{"n_layer": 11, "d_model": 96, "n_head": 3, "n_kv_head": 3, "head_dim": 32, "d_mlp": 384, "vocab_size": 2707, "activation": "tanh_gelu", "norm": "layernorm", "norm_place": "pre", "norm_eps": 1e-05, "positions": "rope", "rope_base": 10000.0, "rope_fraction": 0.5, "qk_norm": false, "attn_scale": 0.177, "bias": "none", "tie_embeddings": false, "parallel_block": true, "init": "normal", "init_std_qkv": 0.058, "init_std_o": 0.0, "init_std_up": 0.058, "init_std_down": 0.0, "optimizer": "soap_variant", "lr": 0.00983, "lr_mult_up": 1.06, "beta1": 0.95, "beta2": 0.99, "lr_head": 0.0076, "grad_clip": 1.0, "warmup_steps": 200, "schedule": "wsd", "decay_fraction": 1.0, "decay_shape": "linear", "final_lr_fraction": 0.0, "batch_tokens": 32768, "seq_len": 1024, "doc_mask": true, "train_tokens": 112900000, "steps": 3446, "dataset": "wikipedia_en"}
Each number is 200 + 20 x the weight over its row's rms, rounded and kept within 0 to 999. Layers, rows and columns count from 0. The size before them is the row's rms in percent of the matrix's.

# layer 8 attention value, 96x96, rms 0.263, rows 82-95, columns 0-95
124,192,180,163,184,224,170,209,241,210,200,194,224,187,200,173,183,200,175,211,185,256,206,182,196,204,191,159,208,207,201,215,208,226,242,218,225,208,203,178,167,204,248,220,205,203,178,202,187,208,191,197,214,195,211,239,193,228,180,211,171,237,217,199,190,194,230,190,176,194,164,206,183,204,236,180,191,211,174,175,215,188,186,178,209,207,195,190,202,190,191,184,190,182,201,203,237
134,174,212,178,211,151,219,245,160,184,175,171,198,212,190,183,176,230,213,212,210,204,196,176,194,203,194,169,206,174,191,188,204,201,211,230,201,178,188,171,190,210,175,178,183,232,163,217,163,223,195,157,207,201,196,205,218,195,193,200,202,237,203,156,212,204,197,209,192,184,199,228,204,181,180,193,247,198,192,199,199,191,208,216,203,250,233,185,192,215,200,193,206,211,208,195,192
123,192,202,220,212,205,210,204,192,163,200,199,210,182,162,216,211,200,198,179,188,172,191,209,205,200,226,198,180,209,189,201,234,208,224,204,177,187,174,199,180,218,223,173,218,176,190,183,190,179,207,196,245,191,179,185,196,174,190,183,224,159,206,208,215,216,187,210,171,182,233,202,206,229,220,199,210,228,214,194,176,218,233,252,202,191,242,191,193,191,146,184,226,196,240,195,215
133,180,254,182,241,205,184,197,177,175,188,194,193,196,208,213,179,208,164,210,233,196,196,240,155,184,193,169,161,165,193,219,209,197,234,189,183,192,218,191,166,185,230,212,254,196,197,209,200,212,193,209,195,211,194,232,202,203,217,206,211,199,225,216,206,168,231,188,159,189,192,195,235,224,201,183,215,199,204,188,207,200,213,196,203,219,209,191,187,212,233,179,209,204,206,183,194
132,177,207,217,202,222,205,176,203,190,180,226,201,174,230,203,200,182,212,180,208,183,183,199,208,191,197,223,193,175,206,198,195,215,182,186,228,219,183,205,179,199,214,191,194,195,222,199,196,190,250,224,197,203,175,157,211,266,210,178,180,189,213,225,219,183,180,212,192,221,155,197,240,217,197,224,178,241,199,227,212,186,211,218,184,179,209,198,222,181,175,158,226,189,199,196,222
150,204,212,208,207,195,182,204,189,234,192,213,217,194,195,215,197,204,193,207,205,227,199,216,193,225,204,180,229,235,203,216,196,231,215,202,191,194,195,223,169,157,215,144,209,187,214,224,165,184,176,217,177,153,221,207,188,240,213,183,195,211,202,219,223,196,181,201,179,238,180,192,202,205,200,214,179,193,174,181,184,215,209,238,187,168,218,176,222,178,237,222,195,194,229,170,216
115,238,203,204,204,209,152,188,202,172,222,193,214,225,184,233,204,176,193,175,188,197,218,200,162,209,178,223,203,211,202,180,176,234,232,196,208,216,196,200,219,192,169,224,224,170,205,143,198,166,213,192,170,209,212,235,183,189,217,211,223,141,205,212,190,207,199,216,211,185,190,173,202,185,174,240,203,206,199,167,212,226,200,227,211,189,200,204,203,204,198,204,217,193,204,188,195
148,199,198,220,210,221,196,174,203,189,211,204,178,196,188,148,232,238,188,204,188,191,178,185,181,184,204,210,190,239,189,191,215,172,178,200,218,178,195,227,181,241,213,248,227,172,188,199,205,210,213,208,164,184,226,205,200,216,191,206,228,196,168,183,191,203,193,228,237,203,195,262,177,206,203,184,184,194,185,187,187,164,177,205,201,184,204,227,193,191,184,205,235,193,201,188,200
146,161,226,207,175,163,176,171,194,229,167,179,178,225,197,204,181,209,212,172,222,189,208,193,192,205,213,205,176,176,188,189,200,210,205,206,180,211,156,214,216,186,232,159,200,173,191,218,188,206,179,222,240,223,206,233,211,215,171,169,196,190,184,205,200,216,184,202,221,183,200,225,208,219,165,182,208,215,253,218,205,224,201,199,206,204,211,181,198,174,204,208,187,222,217,210,167
142,192,204,196,193,217,210,206,186,175,203,198,181,196,249,217,210,226,187,221,213,157,205,196,218,203,159,187,204,208,208,203,215,214,222,198,177,192,173,221,207,197,219,148,199,201,197,221,221,185,221,176,184,239,200,211,146,157,208,204,216,224,173,209,216,184,215,186,194,191,218,193,214,181,186,172,217,208,188,190,205,144,198,173,196,235,211,209,209,184,215,194,215,242,207,208,210
151,222,237,193,190,212,211,192,191,230,187,181,210,231,206,202,179,171,180,171,222,214,260,228,217,181,213,204,175,179,185,179,210,180,237,216,159,234,187,166,205,213,209,235,206,175,187,211,217,225,204,205,212,204,188,191,178,197,176,220,181,204,209,211,236,225,203,206,204,223,182,196,193,192,181,209,169,192,205,245,167,194,195,176,209,189,178,190,173,189,182,219,198,214,217,187,208
123,212,169,201,246,173,207,211,188,200,218,178,211,204,170,197,210,201,197,211,204,188,231,224,194,208,194,168,175,204,227,214,195,212,200,204,181,183,196,170,218,161,196,201,214,208,215,215,183,163,163,191,212,193,189,158,198,211,179,218,183,168,255,215,210,179,210,185,170,227,182,181,217,211,219,208,178,203,178,207,218,196,224,198,177,196,192,175,192,245,222,239,172,219,207,191,209
112,241,204,206,195,204,250,201,195,192,200,192,178,216,175,204,240,229,212,175,189,181,179,199,215,176,194,236,203,217,176,201,188,200,212,205,206,197,181,213,185,186,193,195,187,155,194,196,252,168,204,183,201,206,201,181,192,205,217,193,212,186,178,150,194,247,212,219,204,178,180,200,201,170,167,209,205,186,237,214,230,200,241,228,189,210,208,199,227,203,186,197,233,206,203,212,183
120,200,199,201,177,193,194,203,189,162,179,259,184,229,219,175,213,199,224,230,190,229,192,194,228,196,214,223,226,176,198,219,180,221,165,161,222,189,187,198,172,201,188,215,229,193,199,229,171,190,228,181,156,207,232,172,189,211,162,180,187,199,177,212,189,193,196,201,184,213,182,212,229,191,189,194,216,198,204,222,203,224,173,202,173,171,195,219,207,186,182,199,214,199,206,237,201
# layer 8 attention output (transposed), 96x96, rms 0.26, rows 82-95, columns 0-95
123,185,213,207,171,231,199,194,236,213,201,173,219,205,191,173,200,180,207,238,201,174,229,208,202,177,149,161,218,207,157,187,196,195,203,179,210,196,186,194,176,206,218,230,209,199,187,209,203,169,200,218,241,152,206,232,221,206,211,196,191,184,224,239,223,163,209,190,185,204,186,190,204,214,210,206,194,207,225,183,165,187,189,192,169,211,206,222,182,196,194,168,207,202,233,189,206
126,178,197,188,208,203,184,230,216,200,174,201,209,217,175,180,196,226,251,198,204,211,192,171,225,214,182,172,198,192,205,177,215,222,199,205,210,184,213,190,186,163,188,181,218,223,211,220,186,193,173,191,200,176,240,214,215,193,209,189,227,229,181,158,198,203,187,229,190,264,225,192,208,242,192,177,230,197,198,184,214,232,213,195,192,217,173,200,167,220,199,202,205,171,205,182,217
119,198,213,207,224,199,186,229,204,162,190,186,219,184,189,218,196,185,227,215,185,168,192,174,193,209,204,213,159,224,233,226,222,200,183,187,193,191,197,179,199,213,202,195,257,179,211,211,209,182,207,175,232,211,214,195,174,170,223,216,181,180,190,164,192,187,209,212,180,170,201,190,195,209,228,188,214,178,203,176,212,217,203,214,210,238,211,170,149,203,157,183,184,171,214,204,213
125,174,219,208,242,217,210,219,231,226,187,163,193,212,178,189,188,192,169,213,203,171,188,202,241,169,220,201,141,160,202,243,200,198,207,189,198,194,199,171,174,208,205,190,185,173,208,182,209,184,180,175,206,205,199,203,213,217,201,214,201,191,162,202,229,178,187,188,225,194,189,207,205,207,168,191,214,181,221,197,185,218,170,192,195,230,239,208,194,195,180,201,216,187,202,154,196
128,179,224,201,189,193,183,175,158,209,203,204,191,191,195,237,226,189,197,183,219,185,186,198,208,163,183,219,201,240,241,235,164,195,207,186,220,211,190,207,194,233,211,192,228,186,215,187,176,190,217,204,225,229,209,188,205,223,201,191,175,218,187,216,199,195,203,206,213,202,215,208,192,173,228,232,208,202,151,157,200,177,187,209,188,219,221,193,245,163,166,207,212,189,184,223,196
141,202,192,234,191,195,218,235,159,221,190,161,192,200,201,233,215,189,224,230,221,202,214,214,196,194,218,144,219,239,199,239,175,236,193,174,170,189,195,229,188,226,203,214,208,178,205,204,194,202,208,210,212,197,204,195,237,207,218,210,223,198,166,205,212,175,227,184,220,224,198,171,173,164,189,194,179,182,211,206,192,210,203,201,215,184,199,195,199,237,204,184,222,178,224,186,214
107,221,222,184,216,201,204,172,174,184,236,208,206,199,213,253,191,196,186,186,200,246,203,202,188,234,208,201,186,184,220,205,203,238,224,189,180,206,196,194,223,214,176,221,167,186,199,168,228,188,214,204,189,201,176,213,196,203,186,201,178,170,198,194,190,187,197,184,191,174,175,217,183,224,215,258,206,190,188,205,183,231,185,188,224,187,220,170,175,212,166,192,176,217,218,160,183
140,172,199,205,208,201,196,220,175,185,259,190,163,167,190,196,196,199,206,209,216,202,219,201,199,210,170,225,203,185,157,177,203,169,201,212,199,211,205,190,220,207,168,252,192,175,204,214,195,171,200,213,177,253,213,191,217,172,191,195,199,186,202,185,177,210,203,222,179,173,192,212,229,186,247,201,197,195,228,180,215,166,205,224,223,225,177,208,232,187,205,204,182,204,195,189,212
138,237,190,222,211,187,172,193,181,215,176,154,210,197,173,229,163,178,184,186,184,186,191,190,235,180,197,173,198,205,212,227,243,200,193,233,178,206,212,227,211,176,226,184,218,185,185,234,195,204,179,204,213,213,231,194,221,191,181,199,187,214,184,205,190,190,149,223,228,200,181,205,205,201,166,219,213,193,245,203,215,222,201,214,183,192,194,195,172,173,208,218,179,189,177,216,200
129,182,240,213,206,207,198,197,231,226,200,230,161,223,200,220,217,241,178,214,198,213,191,214,224,204,218,177,180,189,183,207,246,218,168,190,201,182,180,223,201,178,213,196,210,226,207,197,210,176,224,199,215,205,209,193,190,180,239,174,204,195,190,163,175,177,177,192,204,156,201,201,225,171,170,201,222,204,183,202,195,191,214,190,184,213,213,245,204,243,172,205,176,202,179,202,192
146,247,181,243,214,214,232,170,161,191,175,213,231,231,176,179,182,193,179,200,178,211,209,217,216,162,212,199,189,185,202,199,210,161,184,214,215,221,230,161,238,198,223,214,224,189,194,225,185,187,233,203,192,175,225,210,147,206,190,199,202,195,197,235,214,215,190,228,224,196,199,215,192,189,190,202,178,233,181,209,184,203,197,214,190,196,211,198,200,191,200,204,196,223,185,182,210
111,234,189,230,229,215,208,235,206,181,180,217,192,194,205,190,196,201,217,214,187,176,211,229,205,193,211,214,196,183,215,228,167,222,199,206,211,165,192,184,201,174,181,205,225,181,206,197,188,194,194,164,183,164,193,188,206,232,160,214,212,202,183,186,206,196,237,149,219,210,195,215,181,243,176,171,162,224,171,222,184,192,196,179,175,200,202,193,217,230,199,210,218,201,222,171,189
106,236,223,202,220,202,198,204,137,197,226,185,199,190,225,223,194,223,214,150,219,192,212,182,180,232,190,179,187,224,216,170,231,205,215,217,206,212,230,167,235,194,179,170,229,206,190,202,246,188,199,191,209,216,196,169,189,191,179,186,175,206,214,155,198,189,198,160,188,179,223,225,210,183,198,215,212,213,188,183,223,202,220,200,220,214,191,179,197,194,200,197,195,185,194,210,210
112,166,227,216,181,209,201,164,181,161,243,196,144,211,226,199,219,176,229,191,233,243,214,188,195,184,184,225,212,219,178,227,191,210,199,179,187,199,201,202,169,214,205,179,205,203,177,193,191,221,194,203,212,202,214,173,215,214,162,189,198,214,170,198,157,209,191,224,199,220,176,213,180,224,198,197,207,218,191,183,205,188,204,217,230,176,181,209,221,181,217,216,205,196,182,227,227
# layer 8 MLP up, 384x96, rms 0.295, rows 0-22, columns 0-95
110,165,186,190,189,186,190,187,200,211,173,178,191,193,230,204,201,178,198,177,234,179,210,209,216,217,208,177,208,240,189,202,183,185,209,183,210,200,216,202,193,234,196,244,187,180,211,235,198,204,199,191,191,211,215,200,224,182,205,239,232,186,200,202,195,168,223,211,217,256,185,172,201,197,224,158,198,174,171,221,222,217,186,212,206,183,214,223,209,226,198,181,233,161,219,200,168
097,191,173,195,206,197,248,208,201,212,199,162,175,217,205,198,221,245,248,190,205,194,194,167,208,177,205,193,224,227,211,196,207,214,187,209,220,187,193,188,209,207,239,172,202,207,192,202,220,188,194,218,174,175,216,209,197,174,221,193,229,194,195,169,204,232,206,223,173,211,175,201,241,194,198,196,206,206,192,201,230,153,225,192,199,222,228,170,197,185,194,222,211,146,190,187,197
095,246,187,204,234,189,196,205,221,195,204,205,211,169,234,166,215,205,229,166,236,199,193,201,187,187,202,220,193,210,223,188,237,167,228,199,220,176,221,232,212,180,189,215,193,238,194,211,185,216,224,166,204,232,200,217,194,194,195,190,231,217,178,204,206,209,230,210,183,180,217,215,188,194,197,226,214,203,208,180,229,198,167,157,180,189,222,196,216,157,196,222,190,220,188,197,208
087,233,192,221,193,188,230,202,194,203,212,225,187,219,209,187,217,216,186,168,173,199,210,219,186,179,194,158,203,228,209,210,216,224,181,205,186,168,201,193,166,197,228,160,226,194,164,213,203,201,185,169,203,218,203,179,218,184,194,179,211,206,206,165,190,167,194,187,223,187,168,227,198,183,172,167,210,217,240,194,216,180,207,208,175,202,178,208,215,238,171,200,238,197,222,226,202
102,201,195,193,194,166,217,224,217,184,204,185,215,211,204,179,236,181,188,208,239,236,196,215,237,197,204,215,182,166,176,248,211,211,196,193,190,161,212,219,185,168,224,192,182,200,171,214,213,199,218,188,189,198,206,214,197,158,151,203,199,231,195,202,209,227,220,213,177,168,190,209,222,213,191,209,214,196,184,210,166,190,182,200,213,229,169,214,218,204,236,196,210,200,188,192,158
096,195,216,207,206,205,212,210,188,226,172,197,181,203,163,217,214,202,194,205,213,207,208,175,178,212,191,223,219,204,219,213,210,214,218,159,168,206,206,195,199,181,215,222,197,197,191,197,198,239,214,187,207,178,150,195,226,186,178,194,191,158,191,220,204,230,206,197,184,190,194,180,196,197,163,194,178,210,178,135,205,256,222,207,201,183,223,226,191,213,188,212,230,185,158,189,180
109,212,213,207,199,174,203,206,191,192,180,175,201,190,245,166,190,256,201,213,120,201,194,195,200,185,184,212,188,190,205,231,202,196,206,218,170,203,178,200,191,211,207,199,202,209,217,197,203,207,203,199,214,182,197,188,190,160,221,174,168,202,177,206,200,200,231,201,198,243,199,200,194,193,188,220,176,226,200,180,229,190,152,187,197,246,201,215,197,205,223,212,221,202,209,162,207
099,204,198,206,195,186,223,203,190,197,202,178,182,218,217,190,180,177,184,196,217,199,216,173,190,195,189,175,204,242,175,197,215,223,176,181,209,219,183,192,213,199,229,208,231,206,201,202,193,195,196,237,200,210,200,248,172,221,211,192,260,183,201,195,206,206,213,203,177,221,177,257,215,242,181,202,189,186,186,191,158,179,191,212,150,222,214,221,194,183,218,208,185,195,238,203,210
098,229,225,165,222,201,243,202,215,196,186,210,172,190,194,233,208,241,190,165,202,218,171,205,195,224,210,174,181,200,176,175,180,217,203,204,190,188,232,221,264,195,205,202,208,212,198,186,163,216,191,206,219,202,201,197,184,160,203,213,230,199,202,194,182,186,227,227,211,145,189,180,211,192,201,201,181,185,226,215,185,213,189,179,235,199,176,191,213,210,206,191,216,189,203,183,187
096,202,226,193,242,223,204,185,193,210,174,190,161,189,213,199,234,194,193,169,238,221,144,189,218,229,186,192,213,209,181,209,200,169,213,204,151,225,184,203,216,195,166,220,203,174,176,224,195,172,184,197,202,232,215,206,197,180,186,208,203,205,185,187,225,214,234,205,226,193,210,224,189,219,190,218,179,231,196,187,219,166,172,199,196,228,234,196,203,220,195,182,194,195,193,191,208
094,215,230,197,211,218,207,217,177,165,184,199,200,195,216,219,188,182,249,208,212,202,199,157,194,225,202,214,186,204,192,205,201,183,225,191,195,235,170,166,204,212,226,202,183,171,143,230,162,187,189,208,190,200,221,224,183,198,163,216,208,214,190,247,233,197,232,189,220,185,201,186,200,188,212,209,195,234,183,187,209,207,199,198,200,197,223,189,210,175,182,196,160,178,220,209,183
092,189,196,207,198,192,194,172,183,205,168,223,232,179,184,196,234,174,210,212,211,199,186,184,187,205,203,191,205,209,226,216,222,210,228,227,181,182,220,159,193,179,214,190,194,214,164,227,159,186,193,213,164,196,176,193,233,176,186,199,233,217,202,251,214,189,193,186,190,194,198,192,188,200,194,242,212,200,208,215,176,224,226,192,209,184,212,182,152,208,206,213,244,201,180,232,209
091,206,194,175,240,224,217,169,200,191,194,223,206,205,234,205,195,233,185,215,221,239,204,182,174,203,218,205,172,203,217,253,192,187,184,199,205,209,186,219,191,179,203,167,235,207,216,208,182,221,188,184,219,171,205,195,221,177,180,205,165,177,181,190,175,185,190,208,198,177,207,183,205,197,176,186,162,222,196,183,207,192,231,199,196,196,190,197,237,212,190,219,200,138,231,199,183
101,210,208,196,201,212,211,221,203,198,201,214,245,179,202,203,167,209,199,200,200,199,190,207,165,174,164,208,160,188,226,212,191,206,202,215,187,191,198,195,196,198,197,203,226,179,194,185,231,199,224,200,227,162,204,178,187,194,164,214,233,213,222,194,204,201,224,232,190,186,203,188,201,180,217,225,189,141,230,203,192,182,213,225,254,225,200,177,210,190,221,167,238,207,197,169,175
099,196,202,176,203,191,200,216,176,201,206,208,214,203,208,251,217,207,210,214,176,235,241,196,175,194,156,187,194,191,209,215,195,182,208,189,173,212,215,201,180,207,207,157,225,176,177,191,196,184,238,190,207,210,176,166,213,206,215,172,197,214,208,195,208,191,241,220,201,194,148,230,185,206,196,191,215,179,194,220,183,209,192,183,193,206,155,198,196,246,251,201,218,206,184,201,212
110,198,151,222,205,211,240,182,183,198,228,194,184,208,208,207,192,234,243,212,208,207,218,195,177,210,201,210,206,215,185,179,197,182,224,203,170,172,199,173,182,212,228,185,197,177,224,201,177,234,188,220,170,198,152,237,198,216,179,173,224,197,211,257,169,195,194,224,203,202,195,181,175,214,192,190,212,182,167,185,219,215,213,218,169,208,205,194,218,192,206,179,206,184,210,214,209
103,196,202,236,207,231,191,200,155,213,190,208,250,212,211,165,185,208,199,204,209,230,165,184,186,211,182,201,196,149,186,189,210,192,201,202,171,207,194,208,212,193,214,180,226,213,220,200,180,211,150,174,206,199,202,185,182,189,182,231,185,188,181,212,190,191,207,186,187,187,216,198,237,232,196,206,189,166,196,198,191,188,213,227,207,224,232,164,195,202,163,189,248,178,206,217,186
095,216,205,190,196,233,199,218,163,201,185,192,185,249,191,240,184,214,179,171,182,196,199,186,217,195,204,203,153,192,207,181,186,220,192,208,207,202,218,213,224,194,182,212,217,216,192,194,184,214,173,193,207,193,183,214,160,200,184,166,190,207,197,200,208,181,211,200,181,204,203,195,248,176,218,199,179,209,199,180,161,220,207,200,237,165,202,223,205,185,222,171,229,226,248,215,160
107,199,196,169,177,211,194,177,217,212,207,168,239,191,199,209,196,187,165,208,186,206,190,211,221,182,205,237,183,176,253,218,205,203,177,187,209,136,220,187,204,204,200,201,236,221,203,228,177,217,204,195,248,183,194,217,186,206,198,160,183,197,205,185,198,233,173,187,213,215,164,226,176,199,206,197,203,213,200,192,192,199,202,204,209,225,196,187,190,202,201,166,233,167,200,195,233
112,182,192,195,203,160,192,200,191,187,192,219,201,182,207,204,210,242,178,194,206,234,213,183,222,214,226,199,217,209,219,220,165,204,210,151,167,170,234,230,241,206,196,219,192,184,180,167,177,186,212,221,220,194,187,221,217,184,171,189,211,235,193,196,212,208,203,176,198,186,180,172,196,224,233,195,191,165,213,209,186,212,195,233,218,206,198,216,161,205,168,187,180,210,222,183,210
100,177,220,227,185,176,211,222,184,241,194,196,211,182,228,203,195,181,238,192,210,211,216,184,199,207,235,183,187,194,236,199,179,187,202,196,197,180,226,172,203,214,199,225,183,215,169,225,169,207,154,218,205,162,218,185,221,164,212,206,200,199,195,187,228,210,203,200,195,194,165,189,213,241,219,197,186,198,190,184,225,219,180,201,154,208,191,206,200,196,211,181,195,237,185,214,249
105,229,230,187,203,205,208,194,167,176,218,194,186,232,209,178,206,189,184,222,243,226,187,227,192,187,215,189,219,196,186,246,193,203,205,196,176,180,205,174,209,180,196,200,156,196,214,225,213,223,196,214,205,184,206,208,183,170,221,202,214,233,178,191,192,200,205,219,193,175,154,203,211,233,194,204,199,192,178,225,179,202,197,203,199,240,233,171,217,229,151,176,184,195,180,177,202
100,192,199,195,209,202,180,208,201,215,228,197,199,172,183,208,215,190,252,203,183,199,247,218,219,173,210,166,216,194,193,214,160,215,184,198,193,228,169,205,245,239,194,226,198,200,162,199,204,207,213,196,185,159,193,207,194,206,190,216,235,206,155,209,207,218,184,204,176,223,199,177,240,170,228,196,196,180,207,219,176,176,184,209,209,183,210,225,205,207,201,216,208,188,223,198,234
# layer 8 MLP down (transposed), 384x96, rms 0.288, rows 0-21, columns 0-95
109,197,196,159,174,248,223,240,213,219,196,175,204,180,198,202,189,192,221,185,241,202,205,215,201,199,176,185,188,201,196,234,240,227,181,212,191,213,201,212,239,211,201,207,187,176,204,227,235,186,248,208,193,202,213,196,187,190,199,227,189,194,223,181,204,196,211,211,224,242,219,234,200,203,201,188,232,217,182,199,199,258,209,202,219,183,193,206,181,207,195,194,243,197,190,205,191
083,167,176,209,214,210,171,215,160,228,195,205,216,192,200,186,181,232,192,215,189,204,211,182,193,200,185,207,170,208,170,202,191,180,195,234,182,159,230,225,197,226,175,201,182,160,204,191,187,256,224,191,211,208,204,203,236,224,166,221,198,196,184,214,212,219,202,195,208,195,190,192,218,146,207,203,190,212,165,197,195,190,188,211,218,202,202,208,220,167,167,178,224,201,179,173,187
109,234,200,190,163,210,205,229,227,197,214,216,198,176,215,225,218,202,223,160,205,228,173,197,193,199,224,211,196,198,182,190,183,190,173,190,192,200,231,195,207,223,198,178,202,205,180,212,204,214,184,156,202,184,262,198,182,180,187,201,183,221,175,210,223,189,190,212,241,224,215,234,193,217,164,201,206,204,254,171,195,175,225,175,207,196,211,199,204,207,207,182,165,182,214,197,196
088,146,179,187,238,185,235,186,178,218,200,183,202,193,203,200,223,192,238,197,203,215,199,154,201,204,199,243,181,193,200,178,177,201,212,197,178,200,226,187,228,195,197,197,179,176,213,189,177,214,209,179,214,183,198,232,163,207,185,188,187,207,177,193,202,213,201,244,208,202,212,199,209,201,209,201,188,163,166,203,217,188,203,214,188,182,192,178,228,155,226,223,174,190,228,159,201
101,191,226,217,188,208,211,221,232,182,204,152,201,184,259,210,159,211,217,236,158,188,208,199,224,204,205,235,209,183,208,149,201,257,221,204,187,183,203,190,218,207,204,188,180,207,192,195,182,187,203,211,204,186,212,199,213,195,204,195,162,216,186,189,188,220,201,199,208,241,170,212,192,180,176,176,179,194,186,187,200,205,184,195,216,192,191,173,201,185,213,188,190,237,204,203,168
089,200,214,215,173,215,207,179,225,192,192,237,179,223,181,202,221,209,221,201,220,223,209,198,180,232,164,174,149,206,221,160,219,198,189,177,177,188,172,196,237,189,180,193,179,218,185,205,204,230,217,193,170,198,186,194,234,154,198,204,205,216,198,232,231,212,174,212,206,199,160,165,209,225,215,194,205,213,190,176,192,181,203,206,186,227,191,205,228,199,166,193,208,205,207,203,181
103,209,201,218,166,245,208,199,209,179,197,236,210,209,173,224,187,198,196,229,197,219,175,211,183,217,189,196,173,188,192,226,228,206,188,237,171,214,186,240,229,232,189,170,200,215,208,223,163,184,209,192,213,181,198,198,217,220,222,195,179,148,180,172,214,199,193,186,191,212,200,194,228,184,192,182,187,213,189,206,250,226,206,190,197,208,202,182,173,200,195,211,186,193,227,189,243
095,208,216,190,234,205,186,176,175,197,202,227,222,203,199,197,171,198,224,217,194,197,168,211,223,224,170,217,202,203,198,190,208,196,210,225,239,142,210,236,184,185,201,224,203,208,235,199,243,209,193,192,197,163,200,178,190,189,184,215,201,229,203,231,207,167,199,221,205,199,195,184,203,214,172,192,206,182,219,169,203,219,217,184,231,181,186,199,200,177,156,202,192,203,251,173,216
107,178,190,175,201,204,178,191,169,194,173,227,159,234,198,201,215,196,218,228,173,195,200,207,224,196,198,211,225,202,191,223,194,200,186,185,203,210,242,187,183,203,181,207,237,208,178,184,224,231,177,204,167,195,204,211,194,236,191,180,149,239,238,200,199,201,188,181,205,182,191,226,203,156,174,175,175,195,207,200,188,215,188,212,207,205,239,184,195,225,234,203,184,208,182,189,176
110,197,196,252,192,192,175,240,205,225,171,230,213,229,190,154,215,184,202,187,187,216,152,236,160,214,216,203,184,197,236,199,211,184,202,211,203,185,211,193,181,186,195,218,198,207,211,210,173,201,194,201,176,190,181,220,189,201,194,184,170,165,176,224,195,185,199,182,218,201,217,167,182,204,167,196,186,243,232,194,205,176,226,187,235,198,196,184,218,182,195,203,219,193,198,213,182
107,200,214,181,188,192,174,210,211,168,202,218,224,192,195,259,209,190,190,195,195,193,215,172,193,221,188,205,195,215,193,180,199,187,191,191,161,231,180,178,182,194,214,199,168,213,246,214,208,192,202,172,222,223,200,193,191,204,200,201,194,178,188,220,210,171,178,175,238,203,187,172,209,266,211,225,176,221,207,186,215,214,227,191,202,172,211,225,198,183,233,191,233,213,198,225,226
095,181,191,182,192,222,174,212,187,168,166,198,225,191,189,163,188,219,213,225,187,212,189,186,216,205,190,212,199,209,197,208,201,233,221,216,194,186,198,195,207,202,213,188,193,205,199,185,155,148,221,215,221,210,206,175,209,223,230,185,208,212,195,231,201,221,189,192,192,194,222,239,196,149,196,220,200,166,201,200,195,225,182,160,192,197,217,163,229,174,215,215,183,171,244,193,181
090,188,198,218,200,213,201,194,185,181,192,175,225,213,163,189,208,232,181,188,187,190,221,204,213,183,179,230,208,206,221,193,226,207,199,213,169,210,180,176,204,195,226,222,164,208,197,163,184,220,216,209,189,227,171,210,219,232,226,186,215,210,201,210,232,220,189,234,150,182,235,191,194,235,199,174,182,192,211,210,173,200,158,209,182,218,222,183,177,235,214,172,208,208,183,216,218
085,171,199,209,175,200,222,193,197,195,218,202,187,196,189,187,186,195,189,227,226,204,204,205,180,178,212,202,201,208,187,137,208,169,220,221,212,226,193,234,201,208,204,210,200,185,252,185,209,204,228,186,213,171,215,200,236,182,222,229,240,189,181,218,187,216,159,203,194,205,226,190,207,186,199,198,171,222,220,189,212,230,184,175,197,153,189,217,192,162,201,216,166,193,221,208,180
099,151,222,207,194,181,227,186,197,174,206,188,182,188,202,219,211,219,193,183,207,199,183,177,213,221,198,217,174,238,196,172,209,199,198,238,190,196,188,178,248,217,194,217,198,196,192,172,178,202,204,150,226,185,231,177,188,202,211,240,200,217,214,223,241,181,191,209,206,205,233,162,228,222,203,219,179,229,232,208,211,200,186,183,209,204,231,195,187,196,225,216,177,193,201,201,183
120,218,230,186,208,199,174,183,190,159,192,196,203,198,208,207,202,197,230,192,198,220,234,224,226,197,212,190,180,201,189,200,197,204,183,178,179,211,222,194,224,221,223,225,164,187,235,180,220,147,235,173,225,200,206,206,197,211,176,222,232,186,211,239,202,201,192,187,161,213,206,220,184,202,179,185,190,247,201,201,200,203,209,189,220,205,195,163,195,179,201,240,170,229,201,200,229
093,208,159,213,221,223,166,197,188,198,222,221,170,166,179,222,207,245,215,207,200,201,197,211,175,179,200,185,241,196,198,178,221,225,199,222,199,215,174,189,164,211,222,217,203,191,180,215,215,194,192,177,224,200,198,181,183,213,201,170,178,222,192,184,210,203,206,195,186,213,181,194,232,238,196,216,165,175,239,200,165,147,191,193,199,202,180,218,175,196,202,207,198,235,190,186,210
093,185,184,191,193,211,191,247,212,190,194,212,194,181,184,218,208,168,214,236,240,235,230,172,194,216,182,235,195,217,236,182,250,220,188,216,175,216,201,181,177,198,203,214,230,174,185,198,221,185,176,180,195,203,208,193,214,203,220,200,186,214,181,187,178,231,160,213,209,216,203,198,209,225,193,183,211,200,244,202,174,206,232,192,236,199,202,197,238,210,198,169,191,199,199,190,206
108,183,173,209,188,247,219,199,220,206,213,185,181,198,177,220,221,194,193,186,196,209,181,232,208,207,229,252,199,170,191,216,230,201,197,178,215,194,153,210,219,181,193,212,199,197,212,224,186,233,176,187,214,181,211,214,216,194,195,159,172,208,198,180,214,225,224,174,212,214,150,207,212,181,198,202,209,224,206,174,198,181,201,204,201,225,174,178,169,216,165,195,195,190,200,229,164
111,198,195,184,191,165,192,182,202,190,224,190,210,208,236,219,198,191,190,189,225,185,184,195,189,220,212,174,247,197,197,213,205,162,163,228,226,195,187,175,214,194,215,201,209,215,209,198,180,236,204,214,200,159,204,187,209,196,200,166,232,168,196,169,176,188,209,215,218,200,213,205,186,190,229,205,200,221,193,166,216,223,172,128,189,183,211,185,190,223,220,207,179,210,211,210,227
096,198,186,236,197,196,194,212,189,197,205,222,214,178,197,209,214,210,221,212,195,221,207,163,187,224,198,207,171,200,198,175,204,210,183,222,189,199,203,188,147,195,222,224,239,205,167,189,232,159,230,152,190,191,214,207,238,203,197,225,173,250,209,204,175,201,189,218,186,239,202,193,190,195,191,216,198,208,234,166,169,218,219,186,206,223,204,201,207,189,163,205,203,227,216,203,200
113,216,200,222,170,205,206,199,200,221,179,193,157,194,166,203,185,172,183,207,222,218,216,234,237,177,184,199,202,198,243,190,194,181,189,211,188,183,220,198,173,187,193,183,190,189,215,229,209,248,211,222,180,169,221,199,228,191,175,200,215,193,198,171,202,220,217,166,194,215,173,214,206,184,211,183,220,203,205,221,163,153,206,204,224,229,168,213,207,199,193,191,204,158,185,193,216